config.yaml
num_attention_heads: 4
num_key_value_heads: 4
intermediate_size: 1536
norm: "layernorm"
attn_scale: 0.102
parallel_block: false
init: "normal"
init_std_qkv: 0.0164
lr_mult_down: 0.7
decay_shape: "linear"
final_lr_fraction: 0.05
dataset: "wikipedia_en"
Each number is 128 + 32 x the weight over the matrix's rms, rounded and kept within 0 to 255. Layers, rows and columns count from 0. Numbers have three digits each.

# up: layer 17 MLP up, 1536x384, rms 0.184, rows 119-150, columns 288-383
# down: layer 17 MLP down (transposed), 1536x384, rms 0.0716, rows 119-150, columns 288-383
up119:090182125183066117069122122200096152143107110092121116176138168189132081125146092141118115052096130151122084105162137160114151132096135155115156189160151129142099097135138206078149099128165101087047132131121130140175160180074089112120131170083156106102117112085138147090162074195104153142
down119:105155098059107172139099152115051094099055132116158133144170122170175127097105087154146045082082104100087133083147231161173154127122112166123062126106077202154125101111115151095115154150144122059133074171112111153084126122098127111120174168133113055098119108060156168122175113130131139132
up120:147116143119070107184103150114099184133132103139194151155143176134135121120146111093139134135125119096127172099181120136135183091133152078156125115104124089167129181129116106102091109119074154160078129088127136146092102164171092142154143160096124098168164074123109089163095154112094189081
down120:159121111136142167135096179136158114112110136177131100105111135104086132079128166135132139182109070108128121109089077139128131082147110138178157191145135164121128106114089112132154093106144179104105081211110083151140147187171151086089063225093091125185128092115086107117154067107148116134
up121:114053130119168177131132102084131150092196160082091113102145163134132129156147178140094057152163097131145113089106148108101130146158087165071136155126126184109155124178108140131176109129136139133125137128091159122182110146048152167152113124137131151088131139138166091144138101111104151120
down121:127147075074177122115134116109101105166160124152102164171121162143128115127231072091123127120107108192115165121144147090178107119065095125079101216129180108178156067094148046129090142081139092112106111150112126125114129131084140113162121094080149124092118162131107080100078123117112097083
up122:154156163180115148140124152173145148043102199105135097126091071161137143146210138148067157167081098155095122117132098125112148148025112124111073145090147119181113106148074124116154122139135125110118148160208112122116085190162183091134160132125198127164215163159128176121182126111097054099
down122:156147148090197086239125109150086182167081151149016164138123157191172088126145162143159086135195118167117096096094036172092151138142220214148151195152102127129204141185053089153082156168097130061076166100048170119085093075090156103107153070137109190183204158210167127102096158058097048169
up123:190114109130166117107125118115107115149110087090107173152078107118149151127136123158109093102126098119198125139097121123103130114134148083078119164100127134065164123162085153171135147141102135139098176095107131129170151092106144153080109154150081161111188090149080140114123133079145149138
down123:119137095135181141094090089134117138130201109100135126100123160176122089101120103125121188123097135166139196129094053166151102167100130149129124131140112156136107217101130110117065087203116166108127252183129168113113166104164100123149222061155098079123113134170105099108112076104093094161
up124:112064173100103127127094070062124115073133173189130180117172122126152174102127092135122171109137138138136157110162175127126103089115131087075155153146149129131100122147148068131103084126121068175149190180175074004174140125099110150089099120160207096128140142135147101138092101081165161120
down124:148069089099142091104101109183140102159181058146158155159080110061154080143107208106127187163147117143160079103138130098079109092137151161129158076125157153138177092139100141135172117137179152124081088096147126100182180088052110075132134154133074144052092154152135136095179149148053048154
up125:081148122138115162114131152139101107141126133097146157108150210172168177124182101145102091180087113078138111062087146157127144112143095147103119115171145137121180113103086056141135133183111053059118120115175081117155095081114087095165113172087126101163103127123096149109157073124045079128
down125:138095058106117204123103146127139161100132126127088130147113097144155121070176135136090145082144115125133120063125172095118126153129137236123133033162124165149123093144165085105134170198134155135102124094086133072078128122113155164124104118206081180150163136090164134136128079134126136160
up126:118157133135158110087078100214201115136166141152149086087176136148104139140128116181128123181111121134108083139137122122126137113143139138133058131133129154197211116151140128143149085081194107153118123132193166147137166097114098146123134131102141103166121056112143143114125114112066141146
down126:142139117167142135124141144134094079172125125169146106094136128150114098124134133109159119118141131119055114110074103119116216072133110167100104100137090124138099081108116083153141091089160135158174135154099122165083171112155116120118107061162070121087125125105139156123122142141120120144
up127:076106141156140092126064129138109124180110118100117164109119128104109146121126113099090088123129144129103148141126129140126087113130168135091088124087129152103103141124104138126149138086140113126121119168124105091138143158174145159106161161101135128123163123157091129127139102128131162155
down127:106136142113126095136183128112119140140123150145139072163128131127141140139160087101142144126148117146137122115115138089125137103145099095129129142149183139167084136169135061123130168087159101138102117130106125151159136060097106130141099108127184119132112079120120146160147170087082106151
up128:167136138078108131123090107124095133149116166139162126095153201114082163109141142132137165128085176125103105148080132106133117078114096121061100112113143043112138092072115148135131173117109106179171123103153154136124126098150111120147176149153126076103120169230129144151084163133107127141
down128:160159129116146113143130093095169139128129172117138190184105165099189127064168162144152088108096129139126071130148088106123105107126145131133106117157160091177176078138189101132146150158050132118116095144168076126090171117146136104170081181157121138149146076098089126087202208114122086161
up129:124156187152157098148117136143108175120127148145140094160132135120116097129083139104127110137171099061142180160167081161135101154164087094131131126118155148144131147152103078113112110146143118132136089145089117106170125102092082112135105150131166154086113122163087171138137118117178077133
down129:163114105157147138120116126177142104105139101159085147110148099108102129093147151161142128141136130145156105086099155146091132135119131170143118111106149107159126117098096145117086140094082100132136184136135147122156121123136162109151097133191145096100157150110156133118093153116078172064
up130:137119118202078078120163092123098084116045069135099111147110130126089094164106132136177142064100099101124157094054170165132100112171128117170133098122139178206126173123117124181156109148104129135205107137139136115228110124112134172153073154079185102090098134159184147135108122085111112086
down130:142094089093124161127142144110156188154143111135122161117117160138162100141098120100114060133078139140161119127177133160127141119087158165129119101091078097125165110191112157121143150139163103107124117145170098124085078115153121090140213179175095128213112057146148126100132207147135153121
up131:094121161158147090130120111152163127134139083143144118148146110149089149145087126073148164146150151124121122132138114139092103158125108134129090107154132156142069157111140136104126140152113149145175145129133146080157088085155132119153096114132115146142070157116173138077176129152134108070
down131:173079093153192127145134126122115081131130142130094128057141083128065103139140103176172162095083088122108128144161073156084164100118111089136126175134124158105108102139088140124170074162152166117144117119128175103159134088162129066134142146131171191115164085098132107086158168141145121156
up132:174185147101165176148125156203176110129136156063101092112096121092071176165165104046066181148097164144120113145090199110113151109142134168056183128139097085035080100156106153103037102123182129132115145180087110142091118194113149122192129107114122120059094134104116106199107126140129148105
down132:146088163192110114114121163079149178146125082128100141123071131100147112081097136113082192160148142075143138116069131138068090177142162142131148189106180068140229141140076066135117129147152127104088159128127187158128160107142083178146057157113156176107095164130134154141158100103108141160
up133:092172106151140110102150108131106137147099119122134158134134093113225083105059045129116142088155106124110098096116139162088153107179144140118167104139166118182119121194168095109105111116138117118178121192105122170126116159142085116162185153082129146109174154092116117128095093166099109141
down133:055165153086113132061080066125177152223103125136131104118125129197131136126083153162131097096109155130108082132144118091151164133189112161079180132105078142136135128124103176159111129079158126150144097105120129134167128117143166118138182133055133083125184133140084171124147098125129134128
up134:162072158222144144079121140122134125175145178109124107110098059093108159130118137180199090123151094148118104104145112103111100107135127152097129197172095150123175180135148163116133158125146138154149088167092099101133173107129085052147126130056183085108130152166172107107148130191099046147
down134:143150167178135129154071118151106153113101154153089163101133181124129156109079119123196207110137150149178112090134113074194157094116171128129119134183132171130122120130071107127070087109107160175078164117099149114168097118155095109176168163193078183123164139147103123119093153109118045136
up135:150100089102159162025101107108081155169178102097165117100106140137105142158132133139120153115160145137144098159118117135140126106095112126138140164070117162129084128181100122122119115141166108177134134115089117122150142158100078089168186142104167088156138077189078120139106099183130139063
down135:158139121144103159126149109135128107059106152109159070157155126191103102108198150122098123082124133131146132168091120125105087161190135105168114144204138127135117169115164148147185094141113058121097144123107122139167141083151185115145143184132120115108187092118165155104072152052107123148
up136:116111144134118081106152094118088082159157138127102109177203152099179148106110112133116108109123156154120096144168111137136072195143156098147092135182165113153100108096116096195130137139161126131152146185125086167174151112176157139159139094145143085127120138153116177155176159136149120053
down136:186103065112183150102139146145128120141125108092177072129122136143134103089112103113112153170183174141138156126115130085078088149133145142052153146131160107135095175167098151123136179120093085154165111097105135134166145162108106116131131092179118161153118112146147085130132089133130144150
up137:176168086127109155187089078155081112104099059211139112110180150137051145143171088103112123112128140100175107163138162177162142179139141104077142173165117124097141171160127114191136110099070123069158123070138122054132095149176152134115159123131153092179141095160151084113156107164083218094
down137:116153127151123207111070124140188094109122089079200132102052200077103104157185178020138138155131093201053102145149118203107127072084128123155183109136131135058123058147162137108078036168191120166134115188144117067136115145165098067119096180215178121083132107184107165165106081131118183094
up138:132105166165120162135131193191128150146183176162131153200152121172115072177102124162075100166099111168099173081150158121070155122042087099132107135045137071073065047201156082068133171063164158079135137111053151168255171172065208096120139132103113169075093082170127162190089167178109104118
down138:090080092182165120154089098201065123141059133144201082120166231168148151084116178150073113103173183197173098113161146137139135139148198106043129074164100109060163126154141158165056169178159087113121182176209099078143171110122101140025085062113090121108182165116139090046149115106066013148
up139:094151164136140154141166109137147139163087132082114128150120070151137169104131103154107121064114097104139157110111151168116141142143095207050110126160111110105159090140121102182133118148148107169113118209179128084151108111098146130114175151157152085165149111098120145111120147132114128147
down139:118067107190103137109149158068126137156140112168150109167141153129125116160113116097154152129162135128183116083159145110107148088096126148187085121103135151134162107073151090143138174122123166165148107084108192159156148135097076129098117093121137202104113087135134142132149158117167108133
up140:068148098192102097125095093118078114126177064099135071113104090173083161168102156125103144123135168180149136128105079161102114129126177130160087139150130109134127132138114082165123079120119169085154134183162103162145187156095106155121151134104082105125146117170131148107155151145131123093
down140:136130174132111117107133159111107129113117128080166125119161107121119114113093076129212082149079148049188129169166133102112117128105079089131145158126138123068140105130107163087142135113131187124095124062137123110164082107141137088128093090155187153133078130134149143111103110097135102055
up141:118147191165121105123142125070150122123158122165088184119144114098107115141138143167092064179098117132085121113114180098094085146180107198106084156162156101131123167131139137182122133121177152142119110177187133171149124142125123103101106101112131085121104123134140148099151146084133133151
down141:138125120120121087142130093127151150134101147136102136133186123122149138139141124109144136116151187124177117153173143137124145068150139094103113111141100114086128083137102109099111113116108137099136076145135124092099115141149115112128078100124192110089134164132045117123099111167152167086
up142:063127133114111099157155095082132088121127122188205116150184120161130065167113136132081149125149106108125199105146172218061102067241081136135141083073145145161114053138079082132156090160072146131139146133071067087140080087083114122143137154139070126145067144160144139064150162115109119120
down142:136199114148079136140167132172116141191127145088121114161192143153124142162167145111207147143171082139122096084046124171152138118201128110119136157126073100106129132093095121165055085175153134132129137116139132127103104150145122115060089112119114208137104126170170116210098185133096074127
up143:129093094134109139087116144131123155107102186137154176104116100136124063135114131168144128131113171127099201091130179081101118101108138160114107152177100167156165157093154096143159111137148089170082088159166179154122155118112115088136164049122142110115141155159058092201135154055169055132
down143:139084124097141090138131143124157151112182126168098149085059150097113158122107137134167039117183170142173152136124212112170149127097111165122156137106120062139173092088195116136090122129158113150142173187134094065120139096134142119117072098123166150090115100140122201129134115116191129160
up144:141142138124094135151134124150174086104078065135168099070163161159132139123084077130160135090083130149160111144105156153091074120135097136174137147126129100138084133178128159136187119082143124114116071157158117148117118167119124162131158132110095162117172143159126158154087102140129129155
down144:095095119127134109112118126187083105088153101096157130145166103148148114135119122089134102195141179123082186132121077082100197120131094140190061119072124163172145073143109107111094115124105118110124152184186140148176113115133106104112111115144122110132122103084162151126113097173101080148
up145:109146103113051145126161095049110155081139187095162146104155048062118092119097138113118166142067108205128137038105120148125153149160142122139157052125084111115143116141134164097125162126149176099110063131067196078163148104184117081106186189151147160120090152138080094139128117131111147060
down145:104075086129117096172114154135181103134030118104137133143125152146119110118160123163102114071171141141191113114064131102083180093176154121108107188208139131100116153152108151064086108147136100191154142078118083125136129135117158108122149120100092063143141116128160128110151102129116112152
up146:163112130098163115118083070174086124111124087181067091100154128110179160130145096119146185183123087109120145110160165128072175125121131154148115150138086148165107143133089137105132129147096148110139105123102135091081125059140129122162140111060117124152117134125146091126089136106130153143
down146:083120142110114061190211091089148074184131128145109161093123093144069159129117125190161163199141162080136140097105171102147093094130186087153107126114131117109091144157123092082127130116164127106160075119089125085110098107116183097102145119091141136128129187138130108137139094095136153124
up147:116130155102140040113100092102091142131118125147116191105120156130119135142135139194195141158162104126151114081171094133119073154094144153119073100108117165137148134103097140124158081158109090135116127115151164158079162140119152133097174124127135081131138139132132135093179134088153204178
down147:118122116074149075104122128120082115103151121107102129116083133096140203150136105119210113180098123147131151111090081126122076186120149126158135098121116095121103066155141137125175114156111130156166131071168116167135187159138112148095143106103168134099086150134081106191110180137157185166
up148:176125138108183135079152120124101099084159061168145122160079140137118189129186111096182154128134156095113106092112087160088140132130103144094113081150070091149105129109127095135110150168153166161116185150126139091136061172092132118122149163138117179097119085166146091125120174115121090137
down148:094097115180141116124108138127130096059170154128168063096137076064130109157100168151118077102128155169086121098111145143095109158106124081132056134148136162141169108155081083094113123075157140128128141114144099144173133119110138122065128112140150128093068096136141171105138142127136129139
up149:106169178143149097208174111136141147090097054094107160157149094111135172156155123131117161114140168145152097090124192111111111081099098158171089121110091101143114123159064090079141166148115119164146139170068148162064113086161176055121171126158110177166101180100071163113139120112096070133
down149:119201137122160158114113136174125135157147114107087147132063115146112090093130176077085105153097144126200139171180102187175091159124129162117136135128155136158156137084133127119089097135138053124159181126119138109125110079124136174168117161176173109154151133223102129136135154098157088143
up150:194089095159161120218136171124062152070172094093173166220109161093058186122123172142129135084163163099171130168175177127125120099163142121133130112158152115133093082081090104142084114153180199206121125176117082100138146160145162090161098107119135101167129149088139094123197183123086140109
down150:096135144087159138140109172131149131186081117083140116129183142156156086071092173094160141078154135132072149123103134079139140140114107139126171137099144118146098085132133127108133159143077149206081093159132162107107155110215100195133133164121139114129069128154162096112146081181111096182